Part of a small language model's weights.
Training: 100M tokens, 8304 steps.
Each number is 200 + 30 x the weight over its row's rms, rounded and kept within 0 to 999. Layers, rows and columns count from 0. The size before them is the row's rms in percent of the matrix's.

# layer 11 MLP down (transposed), 384x96, rms 0.111, rows 176-212, columns 0-95
132,201,151,223,177,140,187,237,204,198,169,182,192,229,206,206,225,156,199,189,222,184,271,235,212,242,222,194,168,206,171,251,213,182,203,204,199,197,207,201,200,216,172,183,259,205,186,224,203,177,231,216,182,202,176,164,194,212,220,210,186,222,202,77,223,192,189,255,172,225,238,224,141,163,217,165,218,191,211,217,238,221,175,246,224,240,234,197,167,147,165,222,184,175,187,255,180
107,198,197,207,128,261,205,154,183,175,246,214,185,229,236,180,127,207,193,230,219,192,195,246,220,253,171,191,161,202,175,176,247,211,169,179,192,190,174,186,240,209,204,175,230,209,220,217,225,224,214,219,223,174,238,170,232,195,199,136,164,196,179,255,184,209,154,228,216,241,206,211,179,199,247,262,192,240,191,216,222,222,207,201,215,265,216,174,236,205,225,180,218,212,258,155,240
104,233,215,267,171,217,236,169,192,173,243,181,177,240,172,215,173,194,165,238,201,215,269,241,194,204,190,274,211,197,224,206,226,158,208,190,205,238,180,196,230,227,194,216,186,218,264,187,205,223,190,141,160,197,214,220,209,225,159,225,256,227,268,107,231,194,201,170,231,231,212,233,189,195,178,230,236,255,226,223,187,160,185,214,211,202,206,228,199,193,201,195,207,191,173,192,231
107,235,160,156,219,187,198,185,201,166,209,223,222,250,236,152,218,185,171,202,219,190,172,257,213,183,196,180,203,141,221,251,262,190,211,207,168,162,229,184,188,232,195,190,185,178,205,223,245,235,193,201,212,261,218,215,170,179,199,175,230,190,170,160,214,191,176,198,164,186,185,189,169,271,237,209,201,224,209,236,233,179,237,138,213,151,179,207,245,181,160,199,189,211,153,280,229
114,168,151,179,202,193,261,212,216,245,223,250,198,176,180,141,208,162,164,193,201,185,155,189,157,139,238,214,166,229,148,228,218,205,202,241,190,225,179,178,183,207,139,243,232,211,208,221,179,194,193,172,127,175,228,257,213,192,133,199,198,184,171,188,211,203,228,252,186,225,180,177,216,237,201,235,235,203,186,193,177,190,130,245,186,189,248,197,187,228,216,198,179,178,186,211,196
106,157,249,229,172,189,146,156,215,219,152,187,174,192,152,105,183,203,252,214,204,236,181,192,186,206,210,166,166,149,187,200,207,209,189,177,206,202,225,206,245,172,171,233,154,199,200,166,252,173,206,187,119,201,237,200,197,162,230,181,261,226,253,179,149,189,203,219,224,235,163,166,203,209,209,190,197,217,166,198,208,167,187,217,211,176,163,170,229,219,188,234,209,202,173,180,162
100,251,178,224,168,193,203,178,201,176,208,182,191,151,214,195,200,202,208,202,205,216,209,228,168,171,205,192,142,218,222,161,184,234,194,137,195,190,234,186,223,186,190,226,224,158,211,172,193,238,153,183,131,249,263,182,119,207,217,173,226,199,189,160,169,222,179,174,172,211,159,242,133,214,216,219,190,224,257,236,226,251,213,203,170,216,183,243,168,239,168,183,196,223,253,207,211
103,143,225,182,185,183,212,204,207,186,231,190,219,162,233,143,199,169,224,224,208,223,204,184,241,169,243,173,266,173,190,223,154,120,202,198,204,160,168,238,196,199,249,231,206,227,224,178,252,189,222,205,195,148,195,196,178,208,205,181,206,198,180,251,210,183,239,246,196,223,229,225,169,162,201,236,207,137,223,145,134,188,203,167,238,192,157,225,168,224,186,216,212,156,186,177,186
098,214,207,176,132,195,242,215,211,177,214,201,159,202,255,245,247,199,228,234,207,164,191,153,167,230,216,195,189,203,210,200,188,217,233,168,195,239,223,212,170,207,189,174,216,229,190,189,195,155,162,249,177,184,182,191,186,170,203,219,201,199,213,188,216,226,152,168,195,223,181,197,213,237,205,229,186,238,94,296,153,189,149,179,230,223,181,220,216,129,177,191,176,190,225,199,192
117,177,155,208,188,180,201,180,211,188,189,204,198,214,214,153,241,160,232,199,200,248,219,214,159,116,199,216,168,155,182,195,257,200,216,183,198,202,185,214,201,178,143,165,204,198,219,248,212,243,184,184,145,190,180,187,171,161,190,230,203,199,247,186,212,190,249,198,186,169,205,258,163,221,253,171,240,151,190,200,194,200,197,263,215,166,291,223,210,205,192,189,207,199,151,250,216
097,194,230,207,194,220,169,272,208,217,214,199,224,167,169,162,104,189,200,165,187,154,185,234,207,181,195,204,233,190,267,209,204,211,174,188,180,221,192,192,147,158,206,174,211,171,214,175,205,176,193,169,308,194,189,214,228,197,221,202,157,160,167,160,234,192,203,167,200,176,205,153,219,195,194,210,189,211,178,183,190,192,177,211,176,175,256,188,252,162,218,220,176,134,166,200,228
088,199,207,207,109,188,183,198,221,220,194,193,200,201,196,190,189,240,243,176,193,244,105,272,199,171,174,266,193,183,237,214,239,224,202,262,219,209,230,153,217,190,213,203,183,195,216,215,228,257,183,208,225,175,202,179,217,179,171,196,211,144,170,216,239,202,208,154,143,174,190,203,214,225,193,188,226,165,159,217,225,177,202,184,200,133,237,220,166,192,213,244,204,174,184,220,220
084,217,205,209,224,229,258,209,194,213,229,182,174,192,178,238,143,183,237,231,246,168,246,222,212,180,189,184,164,204,220,181,227,245,221,164,196,248,174,187,223,215,173,187,220,164,225,210,175,159,161,233,115,179,232,214,220,176,171,201,205,265,199,196,223,196,162,178,221,197,180,164,204,197,218,196,241,231,189,236,206,185,207,167,125,248,185,175,124,186,194,164,157,199,207,233,237
093,149,242,189,264,259,199,184,223,176,200,225,168,232,231,224,216,206,166,209,176,193,184,222,180,227,138,210,207,224,166,201,174,192,212,219,188,204,217,238,198,177,234,186,200,168,186,201,176,182,206,198,300,185,228,185,224,198,191,202,177,201,230,183,197,139,158,258,165,171,197,224,149,194,248,225,199,148,149,224,196,171,204,218,211,205,214,207,154,220,132,216,224,176,236,181,258
104,163,245,147,194,206,175,206,186,150,217,193,173,226,164,211,195,186,202,170,197,223,154,195,256,240,224,106,175,217,173,151,189,221,184,204,226,180,205,190,197,263,264,174,197,213,218,189,234,222,196,217,152,173,196,203,229,256,179,217,203,245,219,162,230,206,233,231,252,233,226,220,152,215,203,149,240,168,201,159,167,216,212,239,217,229,223,169,207,215,185,194,168,180,192,178,236
080,179,216,225,252,147,236,205,208,170,266,238,224,186,217,261,219,165,206,213,216,193,170,198,149,213,282,202,191,259,172,257,174,166,223,162,202,196,202,176,214,201,219,163,172,156,204,238,143,210,194,140,183,185,184,226,222,202,262,159,248,214,201,198,239,177,244,221,168,204,206,220,193,198,192,191,189,149,190,184,225,181,226,171,209,194,202,190,169,171,250,204,183,248,195,221,203
096,194,219,216,225,185,199,185,240,283,173,236,212,166,179,172,175,182,234,212,162,208,219,260,155,201,198,156,219,246,195,212,206,208,157,199,152,189,274,139,197,168,223,176,219,210,221,216,230,191,203,212,209,159,208,191,231,218,207,181,237,185,244,225,223,215,152,230,200,192,220,194,157,208,125,184,175,190,238,152,231,182,159,190,166,257,230,184,181,193,185,178,258,191,222,165,188
103,181,189,162,195,183,204,181,183,207,220,177,192,222,206,241,218,206,236,240,161,214,181,207,131,193,212,222,175,227,173,216,239,220,156,248,179,215,180,194,178,192,175,216,167,226,180,207,174,198,228,155,281,167,159,241,165,166,205,148,170,216,211,220,170,177,204,220,221,250,257,228,206,158,200,141,213,128,203,199,158,204,191,242,227,174,259,190,165,194,195,164,206,240,196,253,196
099,226,222,211,172,209,240,185,168,200,151,237,183,198,239,204,149,198,158,199,176,220,189,254,212,164,186,220,241,169,228,158,211,176,240,180,176,187,208,214,210,159,183,183,243,160,210,189,228,236,180,190,130,227,172,194,242,229,227,176,157,206,175,152,196,199,210,246,227,183,233,165,216,188,253,180,216,246,145,185,150,166,204,198,178,158,255,178,203,158,188,216,219,225,234,177,260
117,179,205,238,152,235,212,208,226,226,195,195,200,240,214,189,182,240,218,216,202,168,173,140,199,227,236,183,179,227,157,222,163,229,231,213,253,202,184,211,227,208,181,193,112,235,205,199,183,201,191,200,212,221,268,212,182,211,177,187,176,142,259,173,151,199,186,160,249,197,203,187,175,215,181,171,206,152,229,115,231,204,178,222,192,278,239,222,207,190,206,187,211,192,233,211,231
096,178,202,157,264,185,155,286,195,193,161,171,245,189,196,233,230,165,211,207,163,163,222,187,217,210,171,171,239,217,253,129,178,197,162,201,226,188,238,197,222,223,188,202,230,164,236,183,166,222,205,233,221,196,208,178,166,193,199,192,235,178,199,192,160,259,199,192,234,206,147,152,189,165,190,189,185,150,208,224,219,226,229,218,228,173,225,199,250,199,197,178,143,219,235,162,231
114,176,140,248,200,151,229,209,196,189,215,207,173,201,175,210,245,244,162,188,170,156,208,152,205,236,159,206,192,122,249,208,190,208,207,181,203,202,177,148,182,245,162,171,166,192,288,204,224,213,151,201,247,149,173,212,214,174,173,199,222,189,204,200,203,208,222,220,240,225,124,147,181,188,144,201,230,163,174,181,202,234,226,205,205,194,210,175,198,212,189,192,208,160,199,181,185
106,241,201,223,228,210,199,222,187,180,217,198,186,222,208,178,172,187,161,246,181,193,188,179,312,248,158,157,244,187,261,162,198,190,199,193,190,230,255,216,165,201,269,183,181,190,239,169,210,191,169,203,257,187,178,201,221,216,186,177,251,175,210,227,195,155,185,184,255,193,232,167,165,210,207,195,180,188,200,194,148,216,167,227,183,166,254,229,180,200,187,233,155,218,214,168,208
076,210,203,154,142,263,197,213,213,233,195,201,191,181,197,189,202,257,241,244,167,210,226,176,197,175,235,214,206,251,188,208,159,188,168,167,213,190,241,261,224,227,216,146,177,237,172,207,172,139,209,211,223,186,238,164,221,239,199,186,235,141,179,246,202,205,187,252,178,170,155,222,188,149,210,179,225,129,231,206,241,183,212,176,209,246,190,193,204,172,190,209,243,229,203,171,210
089,224,205,203,184,195,188,137,205,228,172,200,206,139,200,246,188,243,171,189,144,199,183,148,161,246,204,202,204,196,155,231,141,191,171,175,221,241,192,179,234,260,207,198,172,158,192,159,253,172,241,235,242,178,172,205,215,186,230,224,253,152,237,166,200,161,190,205,200,205,196,132,199,224,183,194,157,153,203,174,182,202,254,227,178,193,208,169,194,191,205,194,170,196,230,190,149
098,201,210,155,221,202,211,214,172,148,187,126,205,236,217,196,193,209,201,240,265,226,193,159,243,196,204,225,210,214,239,251,246,184,210,181,142,217,208,213,178,216,198,135,180,164,177,164,242,212,159,163,246,227,206,241,186,188,186,204,174,256,150,228,228,191,209,213,189,222,212,163,197,246,173,190,184,216,182,243,214,183,206,225,154,192,183,241,211,255,175,234,248,252,183,203,227
108,176,207,243,228,153,191,191,221,216,285,220,175,212,181,183,202,216,199,201,161,198,208,228,204,199,189,176,187,203,202,154,198,223,181,238,170,233,217,230,245,261,216,164,172,190,200,181,212,162,236,143,167,202,218,222,255,174,195,271,216,220,244,171,240,178,161,210,211,194,196,210,199,195,215,217,178,189,219,159,201,186,162,212,194,182,323,181,224,241,211,241,167,220,188,217,210
092,162,162,161,308,166,230,219,214,226,178,167,150,234,206,194,220,163,181,212,146,187,202,214,208,220,264,198,172,178,210,229,241,231,179,206,211,185,228,190,224,232,183,204,170,211,219,202,192,183,170,213,299,219,189,195,208,176,184,202,212,221,223,236,165,198,217,226,194,192,195,221,168,194,190,227,231,145,251,167,196,158,229,221,222,196,176,189,259,194,202,196,187,243,200,246,153
109,194,168,148,182,189,190,238,206,211,159,205,205,176,232,152,215,227,217,239,202,181,227,192,185,211,236,169,203,146,215,208,234,187,169,194,199,212,243,213,188,227,178,187,193,204,179,155,186,187,206,190,118,174,198,199,231,238,203,166,171,157,213,219,193,158,236,180,227,152,220,218,176,227,190,191,210,227,193,197,208,238,177,128,192,227,341,236,188,192,169,168,212,225,186,219,207
097,217,168,259,176,212,198,235,248,169,176,241,273,188,307,194,244,171,211,218,197,184,196,193,162,207,212,213,220,248,154,207,211,253,197,223,191,227,273,167,183,220,178,187,224,223,194,200,136,217,230,190,241,209,220,180,187,213,197,187,164,165,174,215,231,150,227,184,178,175,219,223,227,164,182,210,185,220,229,262,198,227,189,228,179,205,166,198,194,218,174,204,227,219,167,204,163
100,197,237,226,198,218,184,193,169,226,205,153,213,184,193,197,210,204,223,170,175,186,213,168,201,175,246,154,203,248,194,258,202,193,221,168,163,206,193,178,187,200,253,164,213,176,181,202,218,227,169,197,229,238,156,232,192,189,184,182,242,196,198,230,182,190,116,210,267,185,218,207,168,200,178,236,148,204,218,194,225,279,192,215,170,155,195,220,237,255,176,192,150,214,276,177,249
092,216,234,149,177,216,108,216,170,200,245,207,211,256,171,191,162,157,209,203,192,172,177,232,195,194,196,154,217,217,213,200,222,186,166,244,272,164,170,214,121,219,195,226,177,172,185,171,231,188,202,202,174,200,193,195,216,185,223,214,171,245,190,171,227,222,139,196,237,196,190,273,194,215,189,159,236,213,181,247,188,206,180,203,190,179,202,188,177,244,177,215,124,219,214,208,220
080,136,204,172,225,182,214,182,208,240,220,226,174,199,210,231,194,236,210,236,259,160,190,189,189,204,201,252,203,196,195,231,182,248,157,218,211,220,180,181,207,215,192,255,192,214,180,149,194,149,203,188,288,208,151,226,210,258,196,163,221,158,183,219,178,179,201,211,209,156,242,185,202,213,183,210,154,171,234,173,194,184,181,239,155,206,280,167,217,201,202,179,143,151,221,225,208
098,212,198,169,232,147,257,226,240,244,195,157,195,213,211,211,187,193,230,204,196,206,226,184,222,152,141,189,224,253,231,257,199,217,143,258,202,178,194,155,165,172,171,223,215,175,194,137,191,163,168,237,235,233,201,216,213,252,202,213,229,200,186,201,197,175,183,192,202,235,161,195,213,220,195,138,202,184,187,251,208,167,262,194,203,209,263,150,199,234,233,162,193,183,213,218,203
090,196,210,211,225,182,229,217,234,189,195,165,174,227,249,232,117,198,177,210,196,203,171,240,226,226,221,192,200,232,140,217,162,214,229,145,212,193,234,199,212,199,172,214,184,188,150,193,137,218,228,226,134,256,167,244,161,168,218,200,165,212,153,210,151,173,232,202,212,166,205,181,221,216,228,259,197,209,215,217,240,214,172,196,202,236,195,132,190,152,184,208,201,227,245,173,190
093,220,206,189,220,185,201,221,166,227,229,215,157,272,199,198,191,206,218,167,160,199,203,214,139,180,201,240,189,147,192,229,248,173,157,211,191,213,192,167,197,212,195,172,247,274,195,248,185,252,212,224,232,167,203,217,199,175,232,226,241,205,147,189,201,244,253,176,196,201,191,220,232,123,209,162,224,196,210,222,170,179,233,138,217,192,161,228,196,190,208,234,183,205,252,237,168
114,132,183,194,228,217,170,238,264,228,228,181,236,281,208,191,186,195,115,199,195,196,188,213,190,212,207,164,214,204,147,253,219,203,180,209,189,196,146,203,189,180,202,193,181,186,186,229,218,203,164,161,175,252,177,130,219,224,203,201,234,221,192,171,231,222,212,225,181,202,270,234,147,205,230,175,189,223,209,191,190,206,235,193,230,184,152,158,216,221,244,181,181,202,230,155,221
# layer 11 MLP up, 384x96, rms 0.208, rows 177-212, columns 0-95
102,189,225,200,166,199,270,181,210,198,193,176,246,180,190,133,227,221,195,193,159,197,209,157,205,159,229,137,177,153,223,177,222,184,161,231,217,218,182,126,194,206,217,189,149,143,218,151,189,210,215,155,237,188,268,199,230,197,186,258,177,208,186,225,145,170,228,188,165,181,282,195,176,167,192,198,215,240,226,210,219,227,184,180,195,205,212,172,180,198,238,199,207,206,172,203,179
108,227,143,153,196,216,255,195,170,237,212,141,244,218,197,152,186,165,168,190,199,213,172,216,239,211,172,211,178,181,194,227,222,172,202,192,231,217,209,202,201,158,162,222,205,226,134,188,227,190,271,172,223,136,191,188,180,167,233,141,204,251,251,210,159,158,172,182,189,163,183,248,205,203,181,165,136,158,221,196,211,178,219,217,203,184,189,218,221,171,219,219,165,187,172,188,161
112,207,156,191,155,174,221,188,221,151,243,265,212,250,154,180,180,233,200,208,228,224,150,138,216,216,235,217,215,211,210,175,154,231,231,186,144,194,210,166,164,215,209,183,188,189,130,212,221,227,256,201,275,191,214,208,175,211,240,227,210,219,189,217,228,228,205,259,176,220,157,186,176,214,177,200,183,152,169,237,238,162,222,203,197,154,208,184,215,244,213,236,186,185,203,212,213
112,252,218,224,216,234,150,173,196,224,212,185,218,157,216,235,182,181,199,216,172,229,260,195,204,192,212,213,178,156,145,240,224,175,183,150,157,192,152,169,242,215,234,171,173,176,209,180,204,207,163,216,236,243,211,212,184,176,244,161,190,230,213,210,185,215,176,220,213,227,157,208,259,195,198,160,189,201,187,191,171,270,232,185,133,218,232,212,209,245,175,266,174,185,163,154,194
104,200,167,198,189,185,192,186,203,172,185,164,201,192,196,217,227,151,212,253,212,198,191,244,202,207,228,226,186,189,125,169,229,185,231,168,258,169,150,161,246,228,233,202,178,222,142,179,187,158,215,208,236,173,221,158,175,184,216,186,186,216,236,219,202,239,206,182,179,268,202,170,214,199,159,147,268,221,239,212,186,242,230,202,187,224,218,182,178,214,186,122,174,165,203,148,187
102,202,221,164,213,250,156,216,190,165,201,206,228,184,258,191,249,250,170,168,195,257,230,164,222,228,220,190,181,157,234,180,170,215,184,160,211,202,232,204,210,178,215,222,178,145,223,176,192,226,174,202,237,238,172,208,231,226,201,208,188,216,228,182,150,180,237,142,210,205,209,168,201,201,285,253,221,167,196,225,240,219,211,152,182,261,159,231,182,224,240,199,244,179,175,213,191
108,197,236,205,222,173,245,227,231,156,192,194,155,199,143,213,157,186,148,191,206,238,169,179,170,173,200,181,187,151,173,217,207,187,204,200,199,180,174,162,198,302,236,184,182,184,238,211,166,143,207,209,239,179,213,248,199,217,180,160,223,217,227,197,188,237,161,230,208,205,226,223,174,162,167,212,214,158,226,168,230,155,211,189,266,161,165,200,193,207,211,150,226,252,216,189,216
096,207,203,209,244,220,246,181,178,208,178,217,157,152,158,170,255,240,216,165,245,181,147,165,180,190,194,201,153,222,165,140,221,189,248,201,162,147,217,250,185,208,232,193,175,144,207,202,205,247,223,208,211,192,225,213,229,226,222,189,210,229,180,182,238,204,137,259,228,228,183,230,177,209,206,210,195,273,183,208,132,194,226,211,212,174,148,206,173,197,220,207,191,165,200,205,179
113,217,206,204,204,166,194,215,204,191,185,175,170,185,231,210,168,163,182,183,177,178,186,191,232,217,210,180,171,197,176,181,274,129,179,170,207,180,224,173,185,237,267,203,187,175,201,192,184,120,181,190,214,219,258,157,203,247,224,145,176,181,211,184,202,203,175,216,221,263,256,209,203,201,186,145,242,197,233,203,217,188,245,173,199,162,264,176,156,231,144,190,180,173,241,209,196
081,178,206,157,204,198,183,210,189,195,163,211,189,196,220,179,235,172,196,192,217,206,167,190,212,251,147,193,213,182,168,219,189,165,223,226,197,160,170,207,192,245,241,177,204,207,194,226,189,115,237,221,204,245,160,159,140,156,217,229,182,227,209,158,200,219,161,179,256,238,194,150,219,240,220,203,192,243,233,258,172,178,214,164,157,201,176,213,122,178,171,187,163,248,222,203,170
100,278,197,207,202,158,114,195,205,229,241,207,145,101,178,239,201,162,194,158,203,201,168,181,192,187,196,221,158,170,246,136,203,159,234,224,244,172,213,198,200,206,164,188,199,222,198,213,178,181,190,193,227,249,210,223,226,229,169,174,236,197,226,204,153,197,200,202,215,199,194,222,234,213,227,206,164,226,223,187,183,196,165,246,154,210,182,229,170,191,209,184,249,223,161,196,223
083,220,218,194,192,204,210,189,145,309,171,230,233,262,211,212,228,189,225,214,185,218,171,239,216,186,151,239,200,196,137,171,226,220,169,209,228,186,225,177,161,200,162,156,154,204,162,175,205,168,153,210,158,156,209,184,180,130,250,188,209,171,224,233,166,223,202,162,202,234,193,176,179,217,193,202,227,159,212,168,134,181,201,235,196,190,180,221,170,211,181,204,201,206,206,221,180
090,260,177,215,191,144,177,222,198,171,230,231,171,203,198,192,131,204,191,203,192,212,265,219,205,174,186,205,187,183,206,189,179,183,136,180,199,218,163,202,199,185,209,234,256,151,233,154,215,168,188,239,195,177,215,220,189,180,198,204,206,218,172,265,191,204,208,217,159,274,258,230,184,193,196,166,216,205,229,198,185,236,186,196,118,222,200,184,159,243,204,128,169,196,173,242,193
110,208,171,171,184,182,219,221,220,218,164,185,191,187,204,202,162,229,207,127,172,204,207,205,272,189,208,194,244,226,179,146,222,230,252,223,203,256,192,174,138,261,235,225,264,163,205,182,158,191,207,230,229,151,279,200,184,205,219,188,208,234,200,290,212,199,224,158,192,207,214,213,210,214,213,219,237,169,203,225,184,160,190,198,173,167,184,205,184,175,216,165,222,194,228,213,193
073,225,114,212,178,162,168,195,198,176,173,232,253,207,193,201,200,214,220,239,261,203,179,202,194,185,247,207,214,207,161,232,147,185,181,218,204,178,221,216,224,202,235,221,140,219,222,197,217,218,177,184,217,187,205,155,166,196,162,241,181,224,225,240,229,192,245,169,192,213,227,183,184,260,220,189,191,199,289,186,172,199,196,226,196,181,211,260,253,246,250,231,153,213,184,229,185
102,216,184,224,197,171,241,205,235,151,225,226,173,247,211,238,170,159,186,147,183,236,239,182,214,193,194,234,176,177,205,176,194,258,221,220,209,184,188,210,221,230,229,198,158,168,202,182,245,196,178,210,208,244,235,238,204,148,151,184,206,255,181,228,158,214,198,173,149,235,228,193,207,161,185,202,206,230,199,230,245,152,162,229,205,172,201,214,143,211,193,214,192,291,154,208,161
107,205,182,227,177,210,179,179,121,212,246,180,144,209,250,188,255,178,225,203,180,218,211,202,202,177,242,195,182,251,253,211,240,232,123,214,229,181,179,164,200,194,158,209,190,203,213,249,231,191,190,183,255,223,135,232,189,188,245,148,130,215,197,182,168,169,208,213,221,204,190,184,228,199,199,215,201,220,137,202,154,217,222,216,242,196,175,190,197,179,187,187,232,174,209,214,152
100,140,220,147,246,218,137,209,218,222,202,163,250,211,133,173,224,189,195,226,260,205,201,190,176,192,190,191,222,241,175,228,187,214,235,193,166,202,175,218,153,214,182,203,207,201,168,219,212,226,203,232,306,217,230,211,183,202,168,213,181,261,212,197,237,149,195,207,131,199,221,226,208,172,187,218,208,180,210,240,218,243,163,189,173,182,245,177,197,221,211,203,203,169,166,210,243
130,153,192,221,167,241,204,228,137,206,230,133,205,226,203,188,232,206,198,193,206,197,202,189,208,215,225,216,166,143,196,242,145,194,242,201,228,188,180,184,149,217,191,202,185,221,189,227,211,196,212,185,229,187,193,144,169,189,151,237,175,193,202,190,182,148,227,201,224,168,228,121,149,218,173,164,202,183,165,142,221,141,206,237,175,227,179,218,226,207,216,209,258,171,269,177,190
098,184,223,171,260,206,232,185,215,193,151,188,174,192,207,259,203,146,189,188,176,204,247,171,160,213,215,199,201,251,264,209,251,185,158,195,167,192,177,218,209,171,171,205,185,132,220,176,117,208,248,211,227,223,204,167,213,214,213,212,173,180,210,188,142,199,148,212,161,242,232,191,183,231,181,240,197,174,183,221,212,216,207,189,187,190,149,173,222,185,224,120,206,195,161,182,189
109,161,238,220,134,167,182,221,200,191,165,122,191,226,203,260,228,189,161,210,155,151,201,210,122,227,182,216,160,145,225,180,218,217,171,186,209,221,217,167,218,193,212,246,185,220,191,193,199,193,184,191,206,202,191,206,191,195,229,215,206,208,245,201,254,176,212,193,243,246,190,234,181,221,243,202,221,218,195,119,195,205,179,168,197,209,192,169,214,200,160,211,248,181,124,166,231
105,154,172,250,218,145,239,174,195,184,257,206,198,175,209,240,231,203,228,200,213,235,232,220,186,161,174,136,220,209,194,182,199,243,222,251,198,195,143,201,253,214,175,240,209,190,146,188,214,216,154,237,229,168,218,181,242,219,219,210,187,233,214,191,179,205,157,196,165,242,175,148,157,158,216,172,196,181,169,242,154,233,231,204,232,224,201,226,196,264,196,184,209,168,224,238,190
079,147,225,220,193,129,225,145,216,204,205,213,222,193,155,259,214,201,198,223,170,213,238,220,207,228,150,286,216,202,173,206,200,190,249,183,164,206,199,197,161,193,230,177,242,203,245,191,272,192,209,182,179,193,172,211,216,180,182,197,214,218,242,186,187,227,170,192,262,160,245,180,214,256,155,197,177,153,208,221,237,206,198,200,214,220,195,251,212,231,202,250,214,170,176,232,236
087,211,172,173,144,180,184,198,207,172,168,249,163,244,219,167,202,199,141,184,184,189,206,202,163,195,216,169,154,179,185,226,215,240,226,250,209,208,170,232,179,186,170,197,204,182,204,206,199,198,257,230,235,148,193,173,231,238,138,171,170,182,238,186,236,186,185,248,222,167,185,212,157,241,184,271,178,201,189,118,197,194,176,235,206,235,178,227,183,200,152,215,214,182,216,253,233
097,155,204,234,178,196,258,154,233,218,208,202,156,211,181,163,232,158,201,175,227,275,211,180,189,209,210,170,189,220,179,242,242,260,164,193,203,196,206,163,205,221,163,224,205,243,171,179,177,190,228,206,167,150,252,186,180,142,156,237,207,165,230,229,189,187,156,224,189,174,258,233,190,233,170,150,238,190,172,166,195,160,221,206,219,170,159,204,187,154,228,211,211,189,163,218,206
108,197,176,189,204,217,182,235,177,143,161,191,223,193,223,209,219,244,217,204,153,223,168,200,220,152,191,235,176,183,203,187,160,209,182,223,278,215,157,168,177,151,230,212,247,181,196,163,143,214,179,172,162,176,228,162,136,192,217,190,191,232,185,215,154,213,216,226,224,214,219,227,165,207,172,165,158,197,206,217,194,173,258,197,185,211,216,245,259,178,191,188,214,112,237,210,214
095,178,169,230,164,227,224,198,186,229,243,190,210,159,202,202,237,204,242,196,189,181,249,140,222,169,174,255,230,169,204,176,203,188,303,179,178,200,164,190,228,195,264,176,251,161,193,190,227,231,188,214,182,181,228,163,248,185,160,183,251,225,149,210,209,209,243,183,206,188,208,229,200,225,219,169,190,213,165,180,203,222,180,195,186,214,198,180,202,233,172,143,257,192,210,186,261
103,183,204,290,193,223,183,140,208,198,218,181,192,221,182,221,200,215,160,213,199,269,139,203,211,184,190,211,176,201,158,201,232,163,197,175,174,224,151,200,197,189,199,184,278,223,181,251,205,207,182,198,210,201,210,236,174,167,196,247,234,196,222,236,173,221,221,268,194,211,197,197,224,223,205,196,170,188,234,182,198,178,231,254,188,158,296,152,234,234,225,196,211,186,189,176,175
102,259,179,222,194,181,197,174,273,249,178,220,200,164,261,215,237,186,227,208,234,227,163,136,170,166,173,203,243,191,169,209,190,169,204,195,229,206,228,186,176,203,231,191,229,173,200,182,191,133,155,269,194,190,216,199,208,199,184,197,179,195,239,235,196,202,196,166,204,207,174,239,182,222,259,145,175,168,207,161,144,167,203,170,205,163,168,248,154,189,187,213,229,209,233,179,169
111,207,192,243,229,167,205,239,197,180,184,241,196,217,165,216,232,242,161,202,239,229,260,174,213,158,258,168,190,192,183,209,261,163,140,162,198,210,219,187,195,150,242,189,191,208,164,181,213,207,184,190,231,194,177,219,250,222,185,258,183,209,162,207,250,190,158,247,212,220,216,199,149,209,162,198,186,150,186,192,204,182,210,196,233,224,191,209,120,249,179,238,249,180,225,212,183
101,196,153,225,226,210,237,162,254,144,205,174,222,227,222,194,242,224,186,149,181,152,210,215,188,211,156,182,176,153,161,205,198,183,208,133,162,253,232,233,161,187,166,205,245,209,218,216,180,147,241,164,193,205,209,210,188,169,186,163,188,158,208,238,225,141,235,221,186,190,192,212,219,209,172,244,216,225,283,177,183,200,235,213,213,199,181,159,194,181,232,224,221,171,170,165,194
086,194,199,206,203,199,215,195,145,119,196,197,243,208,213,182,231,209,200,176,141,178,163,156,194,215,230,197,195,181,222,187,204,217,199,198,187,130,179,187,150,199,253,161,170,225,246,236,247,246,240,195,199,149,224,204,228,201,222,251,215,227,216,162,208,188,212,239,257,261,226,237,178,209,218,208,167,188,188,179,193,215,210,167,216,263,231,186,224,215,166,208,264,206,152,203,181
097,195,168,226,168,238,160,191,154,197,195,213,183,198,152,176,246,161,205,232,214,180,212,180,192,196,175,202,238,167,178,201,202,231,206,137,231,192,267,192,225,212,234,178,184,207,196,210,220,189,201,162,237,220,227,222,197,124,160,148,179,173,212,139,220,216,214,228,214,169,165,197,198,195,175,183,129,183,199,193,170,154,194,203,148,158,245,216,209,207,159,255,230,213,199,144,255
094,169,153,142,201,211,190,181,120,198,209,165,225,170,192,222,233,191,215,236,194,154,222,194,179,201,193,188,241,181,224,224,215,190,165,147,159,153,199,185,156,254,165,209,194,191,173,177,259,170,211,226,214,232,180,246,188,207,177,251,197,226,203,173,205,203,178,209,153,219,220,158,141,201,176,189,200,170,190,223,239,187,184,239,246,221,154,222,210,217,157,169,203,146,205,132,209
094,253,195,232,225,232,199,199,190,204,132,207,228,205,189,216,245,218,135,198,195,217,210,188,225,150,186,222,234,187,160,195,226,149,243,151,175,194,206,276,185,167,222,232,160,181,199,191,185,213,164,219,169,181,246,213,213,221,194,161,188,182,249,207,222,167,228,166,164,193,231,231,222,235,174,234,149,205,153,204,226,216,165,242,183,204,250,178,211,140,181,187,221,186,156,154,212
110,165,173,136,151,223,165,230,173,203,159,154,208,177,291,197,177,230,184,211,209,175,196,195,231,211,170,203,187,186,218,237,180,148,209,213,178,221,236,206,170,234,214,191,223,219,182,228,230,167,158,194,217,217,155,192,156,216,200,152,203,195,218,169,205,114,176,238,196,189,210,244,167,201,207,176,244,168,178,185,190,162,191,250,200,191,169,232,191,169,215,239,236,144,173,240,213